Part of a small language model's weights.
Architecture: RMSNorm before and after each block, rotary positions, tied embeddings.
Training: a variant of Adam for these matrices, 157M tokens, 4947 steps.
Each number is 128 + 24 x the weight over the matrix's rms, rounded and kept within 0 to 255. Layers, rows and columns count from 0. Numbers have three digits each.

# layer 2 MLP up, 192x64, rms 0.106, rows 123-191, columns 0-63
149121146108134158130152109105094122130152114138136123098139127151143130112204112079122129166147099137183060126127146137131116129146155145131130168115140145135104134147130089129134087109167111
127160139104103119100120120141103067151146150141093098150126181131161142135116142093128129112150140129107158070100149143109116108187113121138122156133159120125139108109156156123121095137110121
137152178169121115127124078140123127149141150115106129073151132119185157116156092127106088184071123128154106112180120082106147131152127140115143074137138133142143114154137128105136134117138059
117099166134090110142116116140155123155155111151075150173114123126135123144133136090097122096094151086145118173134113135126088132140128153144136093127120141122108101171132148125076144172136139
158171155136140128142153134104067109155137115121151120144153134123085137160094104145101157092144122148150134129138098101146132116081139129093137143107129110176166141118135134137141151175152102
142148139095129134124169089126118175140065113119141124124158136146122148108119118132126161144090088140154082118110119123102110173137114129111129131129126141126148142148115145126136130109109134
139107101091148085118093123137095157118116132141111134083134131109121145129113130143127131098122133145134062113104142137093117217157136163128104113160134138133100101125128090101118100112114149
105112079129131066119103092150127138162101125124109107150145132092106120171163118145121091098121120125086127137113099087126152108138106085128152155115121094129140123127180105131155119131129136
118134134148137092109141061155102140144120132139144103104162101118113122165136103145143159143120137135148138122142099122123116148083121102127123135111121110071173130127151123172128082122083130
120151107178105114125131139121096149130096099094118106138135132152120110108114160130135135115151132118152162112153125121197135106115105150089144143106097150134111117109097163141126150122139131
106091134124132138167110109124138115077124085122120170130139132127131165105155138142177152128156189100138154169090113143145092130114093149130135126187136118174157136101068156133133131144087124
076143157149133149128138124109159124118132114126177122122117122140174153092120122143107147126093101113138107163136110130186129110140074136110111095125092095146128113099089095128113153129112105
123130081107154169126151131084143143116126126114165127149093076122122090146121120145163122130123148157125169094141144118176135108150142136118128175166114105080152120159169134096181131087153105
127127096155132163154113123059132148140137166079157105127105120127125148151146130139153149153146149082181144126064111107142131124143144149150144124130098166120190187083129126131162139136151104
160078100121064097134156131087126148126153117114116172113112124103132106133116144151117117119137139156138100115131117094130129188109127135142124127137117127139137155122131135148101113132122149
139145135155120110124136169139170122111124106153143163116141162117143096113101152111131123134174118142165150154112152136103154120114158171093120105162134148080116154121106141115105150154167117
128094102180109133121105176145112141101118139074113132124139161123135137145141145078115111124124122144117106152109123134122147121110120164095128116133101146157162127111114184159127108147163080
094132131119112108114155158138130120135144123116179137106117118134103149195155152117125130137102095111127142134118122144115098143115114085120136104116109118075103128137149137093115154155115134
182144144123143138132122146133171136127091167147084104139086094172110152139128162084088125138124133162147104122137109121087131133136114128151137122136138086103091098106166084159143159137111106
169145163123123132166126148139128112099129125152109131122092148137120155082133156107120125114128149126128072112168153116109150152140109144123121109118130125167118164138126176120125094098141092
118165139104124099169140152116115116111086131123123158090098086163103151139155122144121122129143134147126165130099125141107098137117139084159124151143121140103137143101163165112111151101148133
138134125122084106103146117116075147145139154186160180118143164148093130098108078118122133167115099177111105127140112151153168126135138164127093126126135085140144151150114098119141132137136114
101106117133102166149107085151149097139131093117097157104152079093115115106192127126149100126134137125141141144154124149157120118137090113132160091124130120133113125067128101126127154144107107
124125123169097162122134108129142144130149099125148106135156121146114145133105162191149086140139141127156110180143125112131138091113105107146134114178111115137118152115126135135099170120072167
152142136105107129136106188129129146120121141131150159131116158167107146153149170112135158118144115110098129139118141131095136109119141136142148144104121142146116103125151135148107105157118172
101139129154168152116196128164143134111124082105127131119163123102131171142153127128147133140117114101136142168115171136153149095150123120146135093103131096173123121116123138166123133113145099
157153098136140089100092113156125109166175115093124112171109121145144144141116127159141234121193134088095120117139090107163145179087117133151081113134144080130148111110112075107116149159084145
150149139105122137067107115116139123121155125096127089106114130113133135113142172105202087120149132176135143137132116144138128116122112096123097158097093143113133136188107117134147128122136131
170093137064104113110123127168117168143114123141161127142145153122135153131121109122127110120116139093149134108094106133146146108103125142121114130141132095121129129184146105133113095114106155
121130125155152112122140091128117161134123078139116106088126074141143146110152143137180049179068133118165141145085139125106144174173102114103141083141108139148131104114160139160113044115062112
149116129127138097121111123175127139100103106097132159076148156137120152128105108106119101155148114154115122144111122170140137096128104150096136103161146167122145129134117125139105129124114119
137094149120140145104098132129097105086160111150145114123143151113078132121146121137149117116127140147111108105125148101170072154111156150124124154086123142139143118164106167099094132147144134
130119148082120144077163085158128138112159159133122120128111105145111124142145098158112118155161133128176137130125137115188124095126107127131154178097157143120159148115122117162127179102146171
119182137138171094145146118155115155140134125127122133111137147121117125168128138133142136116100132135083152120101095124121172161170105140167105146091120167139132086136136106146096106172125139
175155153120132149119130111128179144143143111134148125135111174137125152125153119118108110104155118112094089109115127159130132126129145138125112162099167118143117160132158091102133134159092136
132118164121105103074149078158163141162164116108096165106145136155175127157156142193123148097121117094129153135098113119115162097133121118133113127147122127113131118108109107084140160095095134
118098147129159146132127135119072120121152124144079176115132189144084065185147087118133152133102107138121128122119150126107132131082128142173132108124103114118125145157137108205078129143105145
103128141144101142088126101127162101136127102141098112111116111135131081115112143136147156111072146126067106130098132136141132138118126096147114175129106169132114115088092131154093160149132096
142138133094105118127144121131134111141097129126162144147138136134149139157114108132156058113110135127135103119135121128174123149135162126074081127119168150132129135120096133077098124124138104
108094093082102124126115139146143096117113108160134126151134102114112098123116114126153119152168092118102098135114115178176121158111173110153125133146138136144163148153138119148079114157115133
121082152101103146171154118143121123102145146104123099132096086166108159197147214167121091156120131092099100121155125159136126171105134134141109107078134124123134129157150134112151126118104152
141143156150135145121103144154134105130112099140142082127106138136097135087118132100104079123133164134117078098156106117090141153142102124117121166156125112148158144103116161110113107097173127
113130131105122127126145065124130165079095100107101082102108123136125116114117165158129122131139070145110151149149120112106119122169084131150122096113153142149159132133141133091092140151117100
110160101153128140120137075099152120145108112086143169177105136168119113142145120138156139132111144115146130131135136142173152110099102137124091122141155139127155116097126156126114175135121134
109174122125138118120106095108128142148127084135113153109147165099113165066123146149143111114132117129159161173174120127144139139138106110129117144121114146122133149165130119135149134143158116
132104148129088163125117113112108108099126121115100176153135161118098180138134114136100093111119160148148125130170115127121156171095150107134124129129131108154154116143089062191110157156087126
130113087106124148115119162115145134109147102168167132109123118120110120119113102092115138142103107131148134132134086116132124127126121143110100124125129160140118053156151138172083153106122126
109091154108148161124151110165154149093124143105118147117070137166121101175098181184134092113110127121172106142166132156077149092107139111125122176136147167099150119124157084091076083090132140
143139131137119144146080148135120128131155167112090146163127139107094100166152109153155160133137143135128099118119158146138161097109138131142129138087111117109109148128114148102164130142118143
141129106180159132174100139160121089113107143108160108100136123108132115149101178139108120146155098133154114141098117141167165121147129107153129109149159106127136142130088152100100131127096113
125094156153103148101111125097154117154131165150188128101177107125127168132122142111080128149136148134141113115104172128125115108121157118106132107121110173117150109157115126125109140110092152
154137142135143102127122131143100152117123132147145073117163140173140171095119185122118084133097152138157144121119112124157169131129129106140152128111119126139106139155097133151130144118155142
079138105145098155174115130122131131117086157131149169148126120134153134081083109129162139078104150150140085141115120138123135094161103109124116173147154135130139122116106170169084070143151124
136139150118120165120104120125121124101099150180138155113150126146149171103189147136140120127123112136137121126157136125129166138120158159143139121135136140081128097117133159125088151122096133
126095093167111136144113101136118111094145124143127163127136115138154118143130110101186091123067109114151132119138167110147110154103112123148107121117150103095093088151135135083127091127107145
146124122166136128167133125121092097144142093118114119143095124112136122100183117123089142135112128153084118120132130082150140108152101115192151129165141132157173147125141104141145155148140115
108108065120134129147169157114146122105117149112103155152148132148163134141142122096121144124143121122119139137170146068135129123121143147134146150133144139123104129141187134152109148148108151
133124125111131120090140183112104122145170091137146123134154178147113126139138099131132137108154164154091127126161140122109158129144069117132130137127136148096138168102155128126150096133090099
163127088142116145125094160148140127093147104124136121118112102164131134130139161169147099057163139125090058129148123168140113156112127136103133121136105128149130097133124144094104106141104145
122111129112123067145146107154160135084072143127069091120121145091119108127158129129107177111153094139160159169147110138079140125192122128124180096128164107120102152128098145116099116113131079
115095155136128141117113185109100128131128118092099173131114104171150120110171135087149143116126132147117090121084105115113118161072113136118110122118108083119152105101139129148101129123117153
154102130139131180154111147175143108142104150185119131137116157138106118107090107132129144072155155116139147152115129103131106082164164118119120124126146112104132144133167124124175140105133129
084147109125116154136141125114164135111146132080101154161117142137116110137111099146108142137110175140124145170165152130161093131122097138155145092128100143087121133124162106125158166123094162
115088156169130180155123178112082121120156127156119156164134120117144136120100100133126122130120114146119092128130109131139144158122146137105113151100133111133140105147152130117149108144124111
130117124127130146116130106090133119125151124104153134164118154096143112124125170067094143145143095125097184137124122110151136126088109105092125144098115123122130138163167096166116125136108165
164155105055156139106142127105111130122122112132125123162137152122159099119158104135147103135120134148128169113090120118143095090123142150141137150129187140120119141109150107151102154144103129
096123126146158140115129146180118116112121146131160093128120125134110135140132131105111108124123153101134156112139156131174081104151117058122118130182116154122111150150144103112098146135094138
092125062106118183131122148123111129115120124135094142107135085122186122131094128128124135116077157116123135102140143100132124142097171128147151130174144155119129133136160123119132120123135165
128124133187134093097130094157097160143168130128137082096163115143128097105178144166128097126177136111143119153099157129132153115151158093134135135110093102096104067123148102122132134117142123
# layer 2 MLP down (transposed), 192x64, rms 0.088, rows 123-191, columns 0-63
135138112108125143115120128154113092127081119111148168161132137100122179140105159121150134127130125137085168145129144137154180104137078128128132139102139123123143101117117116129077137176090125
113113153094135138127104142136113129130152122127180157126111122108163149098133127098145116150120085165140088094084082085100124113123178124168123105117168102105150141126119080125151133150164106
100087092142161126111117117151186124108090112132144130171093118139120106124143120133121140133151156092172163105106136125126105083135118129138136130137134134142150124140114120098104089138141112
118187120119153140142123132102114111108117119100164121099178130124096147140120115185143125123146129181122148047147128123123155126115140141099134138152173120143129109113160120156148108065118125
130128102141146122134100137133116160098141156135131133135109121128138168114112110110129105139140127141098114140096147163110104131134172122139141115149106130115119148138102115150134104097118115
095105128152125088101094152116141108102126135108114125141126117113134083161141143164155121134165153096122129119144135096149150065146113143133126125143124128134106111119124179107105119154100123
072143136098085103125168144093137108122151101112116125147147095119134129151132108157117104091175103170112140165132145122160150135125125140163091116125164100125180124114130135133130166159179171
135164166129141193164136163124129130111127079133134130115148133149132112071101131101119151122141138103141109144104135130097140117130146119164077134126151129131102147136145145141085148118154071
152139149126147132142114133127138156136122173124113098141136147094090158132095138105096115126178109119117101155156139135147124130160154167116134058127136112150129102162131109119119138106129077
136139129088149147152138157151093138115143110140112138113117120112126129104114139152104094166113140140114095130129139103115124142175145141130137119098156090133114138165143107148163133100120128
104133142119124099157135165088137111173139125077135124095123150138106074077168106109133132123068151128105113090145156134079094154141177132143123143105102169162152136118071133161125132134100132
138159113130132135171075152142114120124135101126109166104163183169128119123150148104142093090155157140126134111092113111078139123125140114133131115101145086102178121135163080114168137119132134
165122154100120141129103138134123173136121183165124105133090104130157142083106088142116112101114147146096098125116159146122110152109133142146099148145148095103131154156152090124076125081117137
135136150129161144136167130153128139105122110152112192130140106180137143116111125156148141082114112091121120135154120123120183149122138129157127166105135086136153104109088111093143129132112140
104160164149149132145080116160124140134126132124112072101164130151129100136129146123130182112124136126132111115129116165111129083110148122102156122102093110098118131131114113115127115107144139
152114093117132131139125130121109143141151103102133145120103148091161162135120101117102102120108162104104112117121087136134083157158109090134120165123111104150153121130151118136129097100111138
107141103139153103129151104115121130159154113125140145150110082157120121137129202153168132166120184096154085135118157125118096151164125110145136119096091104110135122107127114116126137111152145
130132124129153160169124116133156147150130133134082122172127139132159144072104100122101130122129157149115112096138133101125171123140132154120134173113151108180121136117150123134136082136109118
118116138078126112115119153122118116102167088101136140138146165126106109089118163132140165108110146082153177095108165138152127149133123113154140070105126124108123132175145129112114079104133107
153128133159105120103164125113101132120159085144103110107130133114127056165116157119124124148095159124130170093121143160180144152145116134143125106153118156133128135081137160144134133152137137
131085109172103156107112105143158115148135137098131079152127159115156148157090158136103135117119141112178111143136153092143173130149125158137100114137104135125128134162115089103122101131104109
156105090130169105105102109129175145093159130156145101157144082103135158099111156156120160149143100136095163142174118114108138103126128071112106165163142143146075131114090105137128131136125141
123108114139161083160097159121122131091151142093156117162136128142110160122085122110089153158099159104116111129153139130115107118091156100155175107095151140117140143136126136158114127131148097
134109160096146133148071169120115139153126136125121168093086121101122129154139097089131151122104132103093145129153122150125156156130160161104144150108132123123138134149112127143109091134153121
146116150135118175121120096128132150164124117141113101101152096107151127142136114145147125126109145107159148146139148096165136157133129117108107106136133123081133169115134167114170148107146090
143089096137106088121132131121148134152126147117109133133099113127134135149136137116100143137119122139121160122132107143114055106122132146138126126140148112100110128138184159138089119129130164
128136129146179098105095172095191099109149151113138153140080110147178126148127140136119186104131103094121161103134093100135124104087124147108133139148141082101130130065096108022124162177132129
140126114114192111141120127148127135139126124176120123125126102104109092133137096114118142143141138133126113113084123079115119148180170131118140124122107100139122137097137146135138121148142121
107167099168109161119093132113177119085107118152138104144141126106112126117092119106131132109175114156144128148134155136114113127164144102117125144123101146115097148113090140130156157133132121
179091150142111144130131149170066155114164126128087141121103167119119149142127087135083102165123134172092154158147118101075163085156120162131106112166174138163101141131180112175066052174137139
153127082127118140087104138130143133139149134132104128161112080117124128123136116155161163099139147152122124111145155109131104130121122121136091160079124116160110128108108143137137141108174154
099119111125134091143136114132118119193084136135167156132133119138196128131133133133127102136145120097164155158135104131089158139129113110120094116156110134131092126097125112163169106131131109
072119136177148102178140165112106097133120105120144126112148131086167114122091152096149162123101122101070141132146129139104139173111163137104133133156130111151083125127143147105105080130099119
093158102136149186145138155153115136173172089119159086155109148132110136125131156070136125162159117107140101101134125101129181116139150163121143154134134165119123095139102118123125079119142120
102104126131125085132144152140087095114104125144122124106125117139139116164100119144140147121112158137156168145171117103142108099141102106128129102156108151101141120105120174142110153088156124
108087097131107097093113096127113115104130145138155134107137140162159110174100105178142099136138124104114110092101143143082124143136155093130160111153164116136167146096116137120091129175084085
095115145117105081142146122131147114111105117150112100137137142117178122138155169119101101101100099095139099168166125098064111142130172094159096129127125129105086144097184088159116111100118136
115146127089125137160134182136108125107131118106158148130133146109142142135154126148078104137147131138179161124127139118155165115150146165121174120080112117121100157132159127112155104100131100
116132125127173106095145155149114155112136147170085110093114144150115132124147124122110158119131131146115125094126144135104111102158089154163134113144125095179101154110148110163139125134149137
146144142182148161123150091081077128152142163145153136124106192133101151117131126123117156142098170156156144097111088108123120103162055138079117138124124097136124100094109120110156156108119131
167155111143129135156129144162167122151150096124117125127106108116139106091136112065134146094115132131140125136110134112174088128179148126123089136135141090110172120115146097154107123173170129
117118130068112109126121143094106166154144120110131115155129110140151087132163175125129163109138095113127142130109141125149106102131123121157140085094131159128088170124147111094141150151111132
116102106133126145141110194117140119159146136170152177111142132108114137135126126099099128120129193122144110127117175121162125125093165109108111143125102110106073127103112153140159134110150126
149106147117123131109112152163121136115144141151116126106133142099142167089125114136106136112126103142132091124141089114113126167160107102129152152136135141138124155133141122125164068129128108
154078117125129116139148140162142129115159166111131126172093123136121142171141125125123145143109140169099121153126099108118096101117146150113085082133130115127159141117088120090119118085131167
132104112140130088124125114143140097117157172078133119110146137121142067133136142151141151099108155104168102114094157153153093138127109168134108105121078155114153156074130126096132102141144121
115130141147135121128134089143108136117113152076117100149121158159168144152141147167132121134163164135116155124138152140110127124142139112117149125110108083079119204108109115099180126150136127
106103142062151120109176105147113127113143134094081151112098133129132136203112188155153101119148142174148084144113130122090136139108154109071161153119139129093119164128144122108057063101117123
129122142125129141131162100139124115147115116156166120118136122120167150100093140084103076121113110129138137108108092097111088163145105122101150108150167105156148125158143097142118126104134116
124156150120128130098130127104169176132127121135106161136114134121123153084145108119197140134084180096131137118152145095079077124101115130136119126098087151118121118104169115136153122123140139
178177124112139096167102142147138133101152096147065159119095133136111108172146105155124104105107124143099131151150102116125140136121110138166140122133144096132113162091113126137152116153157127
138155163115096135119143161082151075102140119114109115168124139123101101144112090175111146147127109135100178119158131146127104154132123125109115119152122144105157163136134141109101115117100150
123149138134123119178141128131151100143143156081121150125087170155148123090088122165139146099143158110115128114101119140167109134179104114078135103115152160125152142156103234145091112119090169
112129103147141116140155129162158166161143127117134102150121107079133162176102114141112143141121118123130101165147159124126141112138123151129123119135129118190099125133131103096143117130151139
119152151091156143091094137127113137159106119092111098112096133117128120088117124138129201182149145157096134101114112128125141137133148108122150134120130131123142155118129121172156120137135118
113156127133109137114100141122129189109126149138149129131146146161124119134065128147166134140142133130180162131139089147126114175125157116100124129086106096100113118099127145137135086108132126
109165118114161135171114133136109100126128138147110167126150096103185096166111158133082162147145138112108146113121148105156179134136127101151162125115135088085107146148120142171130122118173148
106138107114124130142176094125088123128187145109136158118123136123128164133122108108115126130138087120092149145119160095130096148158161110111101160104183091152115095142120137133086119155130129
118117098095131136116173138119128130167112173137126140114105099114125143126092108126118134150160077147124128136135159126100184132175122119126158171102087137083100123110076120099115123155148114
097133124114131150060174132125166116130128115120139171135123159120117091173104121142149105103138102148104157142126134129089118141112115125145143145068146147114100132176092157138131116164154147
131161130141136134111144131138152093127134129194149095118166129113128137113073114144110106092121124108138158104133189116161134112128140155161165142131105161127106163105138124093135101146131105
149121109117122140116137152132099146147137077098118105137152106117113146110151152082101127149152128142111101152133151112084124136081074085150162155137065148162082130132115119103098130134123108
141064117148089107146122158093144134144125135161154139126122110174149147141119091147092102122123157143098134137147082145094081100130108121118124122104104145098173141152137115174111118134133075
155164099077111106090126086149149151123091116084130120083112138145124114135149156128139117130123147061135135143115129151116082087125111113148136110164142134111105111146120110156133130126126106
103133146138138111159137141147171169149131156129114135096131176123091157123143103150151115090104133147134096130110131141105100168155178126172109131099132133153086143094095148092129157124104125
097127153141095090154105141138172122127113111109161116139116111088102173140117145098129171151151117109118139163186133105128135144126150128122106144106089135131129133177129112123093080089123112
190116092104090146109136108109147124132177121125129129138124111146131144097154104122109137150124114150134131104132081146120164085096140174065123094118102102174133110115094096153124113106149135
129092168146058077128121107122165130154115136113122126162128128154081155132122128116131114134151114145115145113160141131102119121130087162106142101063124092138121120125125119124121142108121125
120133147132145118081127132126061150110138130154096122097177092162161147153137107141175101138136050128125137146114109139106143195161126081119147154109124154113108165130140125070138084170066133
# layer 2 MLP gate, 192x64, rms 0.107, rows 124-191, columns 0-63
142123115124135104117126149146123131122154106140174144128126110130141147100173101130125106149104077150113097179113070126091126150121174102160129125113164106107132134150107099117142135132159127
087101106157129117083107129153155126134081096123147125149075168151134105139156158152072175133154149135173201131135140120116126126135129097144127115148131168147179133166104088106135144144155121
119083120147098161155130152138146155123112127108084076087119113115121125097113119150145177161169118124114176162127151099131150161100110104142100123138103131148158088130130124100169121150098122
159138096126137077115113126143098117200081161154122085164190116123131130120127100119117168128081116152124159142107113074142172110088124085144123120146125081143141124149153151127097130149108098
143133143163122095086099148121145183143104116122124083124111135116122112140139101107114129094145135119130132127104104065161148132118115128116132133164172131142113136126141127131136138141132093
166166101106121169169150130130122118151148157152139160131139132095079110120138118096136144137157089140115105133108162083142091147099153160100138100103173130063120108119159139117151131131158130
118140117135115125140095144134162098093123114154128088130109151135118144069125144135152117129199147109136123091159157130088104091137131146133144083121107142157101187126121142108071152136125092
151140178137132119133135161087145155162141130141094130143118154115097138127118131116079129090139158124164118148178167150153145159145130128128118080096136120196115131106107102103113132102128079
130138126128112132100110090133151110143135134131121136134150100121141131138127091117151129103096100101137118101123071177121176156103129147098114118183118144135131161104109146092134135161131112
116144115136169142090134094130137148153149114147108117153093166099133167142145112128079116156115110139130159153144097110109146111116132135107152150149177078140127129161157070131124133102137113
129141135119136112138186137128164114132130146133114127160071088121109152159118127123124122181076110108155114139164158138168157131169112118119100137112140131152095117132109161124110120131117090
179172143102121124121121111129098088178123123178126101118137194114157138098087156143113121103128131132105065120173135115100138175101133098108149101099126157169128121149120137146107117137119113
099096106138102127133116134075121122154133170114118078090132132088098123137159145117116098168135156162141156126116108096109094104156121087116134106102130155090117132138164126124105143138114138
156103105186100120144100097174106155172105090145102123141140125116127078140113111141140141119135128140155128105097136136155126129105121082169122114110112145139147158148109108131150120126173098
145105116150162125112071131151096120116092116113139166124149181112169131141144149112134113119111146128120121131119103130149084092104165163120108112149158153120147171132138155143113136123077085
123133142093127144156096142124095138125099084147116107157140164116089138141156147119135123171141056181126155132159094089149157138105131092129162136110110118152148131121126123143102124114116094
110097148147119064135132087105148146143091152110151152091148130183125154142130181122151132151121128098158164152101136115146147149103124118136185110123149144110140130139136118125119147111147134
108127158143131159114126150112100167119148102131131135136149162072171115119169133148114215134110128120107129112128157109110067123140131102116110100145145136131099131124159123174084116119132138
121154143163112150104131135095109129136174091131106154107144157115134121118135162102112124142106152087117136138154156123163130138182148137183132101139119162161119157119148144163135111132132122
154118153119165129099113149151110153130109147156144151188099099087134119122184138098158146105143136097131162118108115159111114132108130124143178134132106111152096165103095154169117089151094139
129129116098173121089144147150169150112128140157133120151124120127117140103148165147105169149183106159128152158173109113105126134131125098154105122175139121129076130124126104137101148128155157
130124119126110110088113145126117146155110118133102130110154177106137149130143137139172139126166097152128129118088132127114105158148117191129137137169123157117109099159139133081137100117095125
101107088137115122121172120116091110121108118082136100148146174107172116088117159113137103109169144121130098147112145119118103119110175094140082101145100131101114104114105137118110146127160122
119125128128122140105091151120154163189119124118142132142123096156105120143142143075133160109142102150127122142098101142132115152118104123149145105133134134143127131098149149152100130138090096
116134099122136131105155154115135109137155149108042110105169166127151111142119148148091141100107129154086146128080114141094157114128115139152112147146139152128147151134169065113132129121080119
156137113093092088126156083143085100143177131133118128103165144125106138121132109147124156132127161167143129143143154135136145143135143131142105154110137123127152124174164129174120099114119143
130149154108143121123122160154140147109145112123149111158127135146115141115159133126110120134159118157101072130127110115139123132136182138128113070148076133138062202155096153098119131111160116
158168175142116149151139162130117133081123154136113162147124110138089111169121124105119164137103135139118085134134161149133139087108135119136125141155133123083093125153114145107130154130161130
160076145098099154112146157132137122103141188135103163135116173129085124137117135127072148121174121154103153162180147096108144077122132137160131117130174127133124139144133126139080128126163118
090163150111129141145094137078172124114117118137155144112139135129155113130142121130139122131117086095132131169133072106134138097080129129126122143136144116137153123125192111121119121153119096
079086084134142137114127106134135090149091124108133147118100152148111122144139157136149123113152100090146137135163118106156163138127152063122099080129119145162099101099120117146142115153131098
140117156146157131148138150100088155123121141072117097128106150120133086143088076113080114098148150132075126154169178132095089131111072132131133160144125079104127075112120166083119138115098141
126166088098141129119141139133080103103162119139142119066132141147119140100142134069126150132153149158172150103096110124111158120116108159119157147141167147124139114148097128124156114155127123
089127127131136131136161140132137142155125116146151144135113152122134119117104097111126152069150074111126130149180159136168095154148096116122141098141124163115146152104140136108115187145170146
173179139097138127143122121110123115089142178149153115087139177182128137168172125141126118119110106119068130159146131145138122130150133156147138123119127117124148120152167140128104092115113150
111142143125096085136147110105149135098124127129096087112150119115139126138149178129143079099131095120154110139135114113081103116173151104140118172132152132142102099078147121077120115137129084
159109103129105166100113118124134137112086122154090132139115104124089151115113162135150102124118104131138143081170150130121141181114153145110175092134113122153096127116108116103140155135058150
116135103078147105128163146160121153111117135142120140134120118147122118116130112118129110120104136122098140064115113143119108115154135153178128146107153157147062124102140112134147150159126155
144123138126155119137123162109119123094109113138122133177135135096128144164122130174132107157132165137119201153173136092145170134085157104160127154143172071086093176134134135207126119084105181
112152164108163149090163092102139132100079172130147119112114101135117147148120147203090109098113101163112107139103102150094159108113136137118181136113127175149145140133096132126133148119116126
118070117160087146103108182101114155105167133097133087147121138110127121135152165092118145104159137110119143121154092109094124076112134097161140098145167115143116136110124143171135086109148135
112114073126112143157159108116171187100102119113146108109095133082134107140077112132142137102124134116113146192150123142133135134144093086113127089145130128137124103140148152134142142129098147
093139099124139149137132132111115133145088107127132111144144110112142123136115158072131123131158171126139168117125174130121137086130135134094162094107106122136107109120110140129101166129156165
147123101137094117094118137136093143118142132133114160121153129138157101131114107129083089087112157172149147139109127120157076161130172148134125108152095153115094144102155131143156154193129117
167091114132105124117144115099095114146153136099110119100161184114135124152138146126138141117100116092169124107124149134144094137095144142179116144118115124075115112101108101148109116182114173
136136129160134115140113103073127139136107152093141145109133117141122136158109112094136145095166142083138177122136107113149191098104100111096123141128155141125131084125168119146140153080144128
144142130099145093099131151097090079138145150148104100096127137078135153151155106088134138156140147123128135161105156123106105151141144139133172099104157107096105138133136134148107122122083108
113141130113127122141164137128194134160132096122167122128113115138146157130108162110184148106157118081115152145125089111113121150144109118107141123134161125139125100110127094141153164122128163
113115108148137108148109148153140115112137114106131174143105147140137160109099097123162125151131155124107149174157097109055117122129094085138105107126106161133157109168187165103137147124076164
138141097155120132144140137126123131097113100088088142137075081110131127144142122178105097084139136135124150151111138120140111140137098149176134143128153132146132143108086130203139149129145149
104109155135082101142148164106166116083134106115095143104128152155111101083129138137150153122149144112132148152110102134101092156171113157136116114160118097124162133127110133111130138133137132
137134139093109136085109103113110102144120142172166145145117127143116130112108122106094090157091129156148114120161138091109182111150103155172113126132140120191148118127177142122132098149117143
155132132137168153148092150124121144113130133140151144097110136124160134144136116154104138093122144117178117098116146117130139140107175124095143096148104162155114115098106153108146160138117149
122101095181100129124164109150187136122151133140104129135134124092080169148135120138166118112128111121141148127150160115174100136135095143144164122125107155114099098154110142090132107116152130
153070122123124132140165113088125104126151137102162132082104129096129107146110141137146134139145192132122138135146127108142140122106119102096157134144132149122134120156134172165190148143151175
131126097140092133111131144110126135118131148137136107093135131134119163100162058124106114167138104125148136097175138104079091109139159128154133122144145154168145093095139137169098098138122135
103127086118115155152152101120160136156176161122094170120123167150131158124134108151128123126136084111143159143118117096135125167152166116114138140119170107132130096180131123130077130121113144
150107137120187108117078099120133090164121104144101142143162152116106127167117090147138179134093182153153143133113123142130123150156123124123099091171100100168143096146111139138137116101109113
112150115129112170070180145116120132133172109130148199122134167115128136153086151138121079118112105160091116109128140091092129148106119108148109159106117148133156106138136123147118118120128113
145087175091111131111157134127068151132118147085106181098129115159138139129151135085141111125158144147111100188127119158143154131158129135120093104153131119129125084163121143154131156084151139
160158156119115175127135113143164130093086093144126091137134118113139137121111120174111166149132130109140128160129151130129124143127138135119116083120097119088207112159122132132115139088064156
126154156125145158098143102129126146121159139103130118124140126069147107148135182126126137112126093117167112106114150099137162169119124113162113114155148131148100091112124120084144131159109142
099118075114099131102174146116145151153098120124152161127157121143133159165105103112125134113164088135125117142119092180128136134122129144159164127128119146071117105144150101145137152140135171
153169159152102151125165138157125143159100104143146122130104112111085121159141116134060154097140148134144152097093131109091148108158116147145125153129136099134150085113148139090167149157141117
078133194171106109140142125114120148129132148132121134101106087110145148169137145151153127135078141140110099152178149169102097114130160157110151133131151131144120137166177087120107108142169106
131119130086141122155133106103136122113124136149115154059144138157106146107128136139106130112188092157142148120114130109112129142082138148189141078071123156100129099120141097133151130150130114
118134157115182135119136128144084135089117118117150147165133135133164133147133137121119132114150114095126094192104130118147149119139113108110091137177105161125117147126134103097150167156164122
109128160122108121108107150085116123104129104156108140115108136107135177142130098136137113134076082136118146110127128127090131184157130094150132117092144135132147159117112122120126104181102129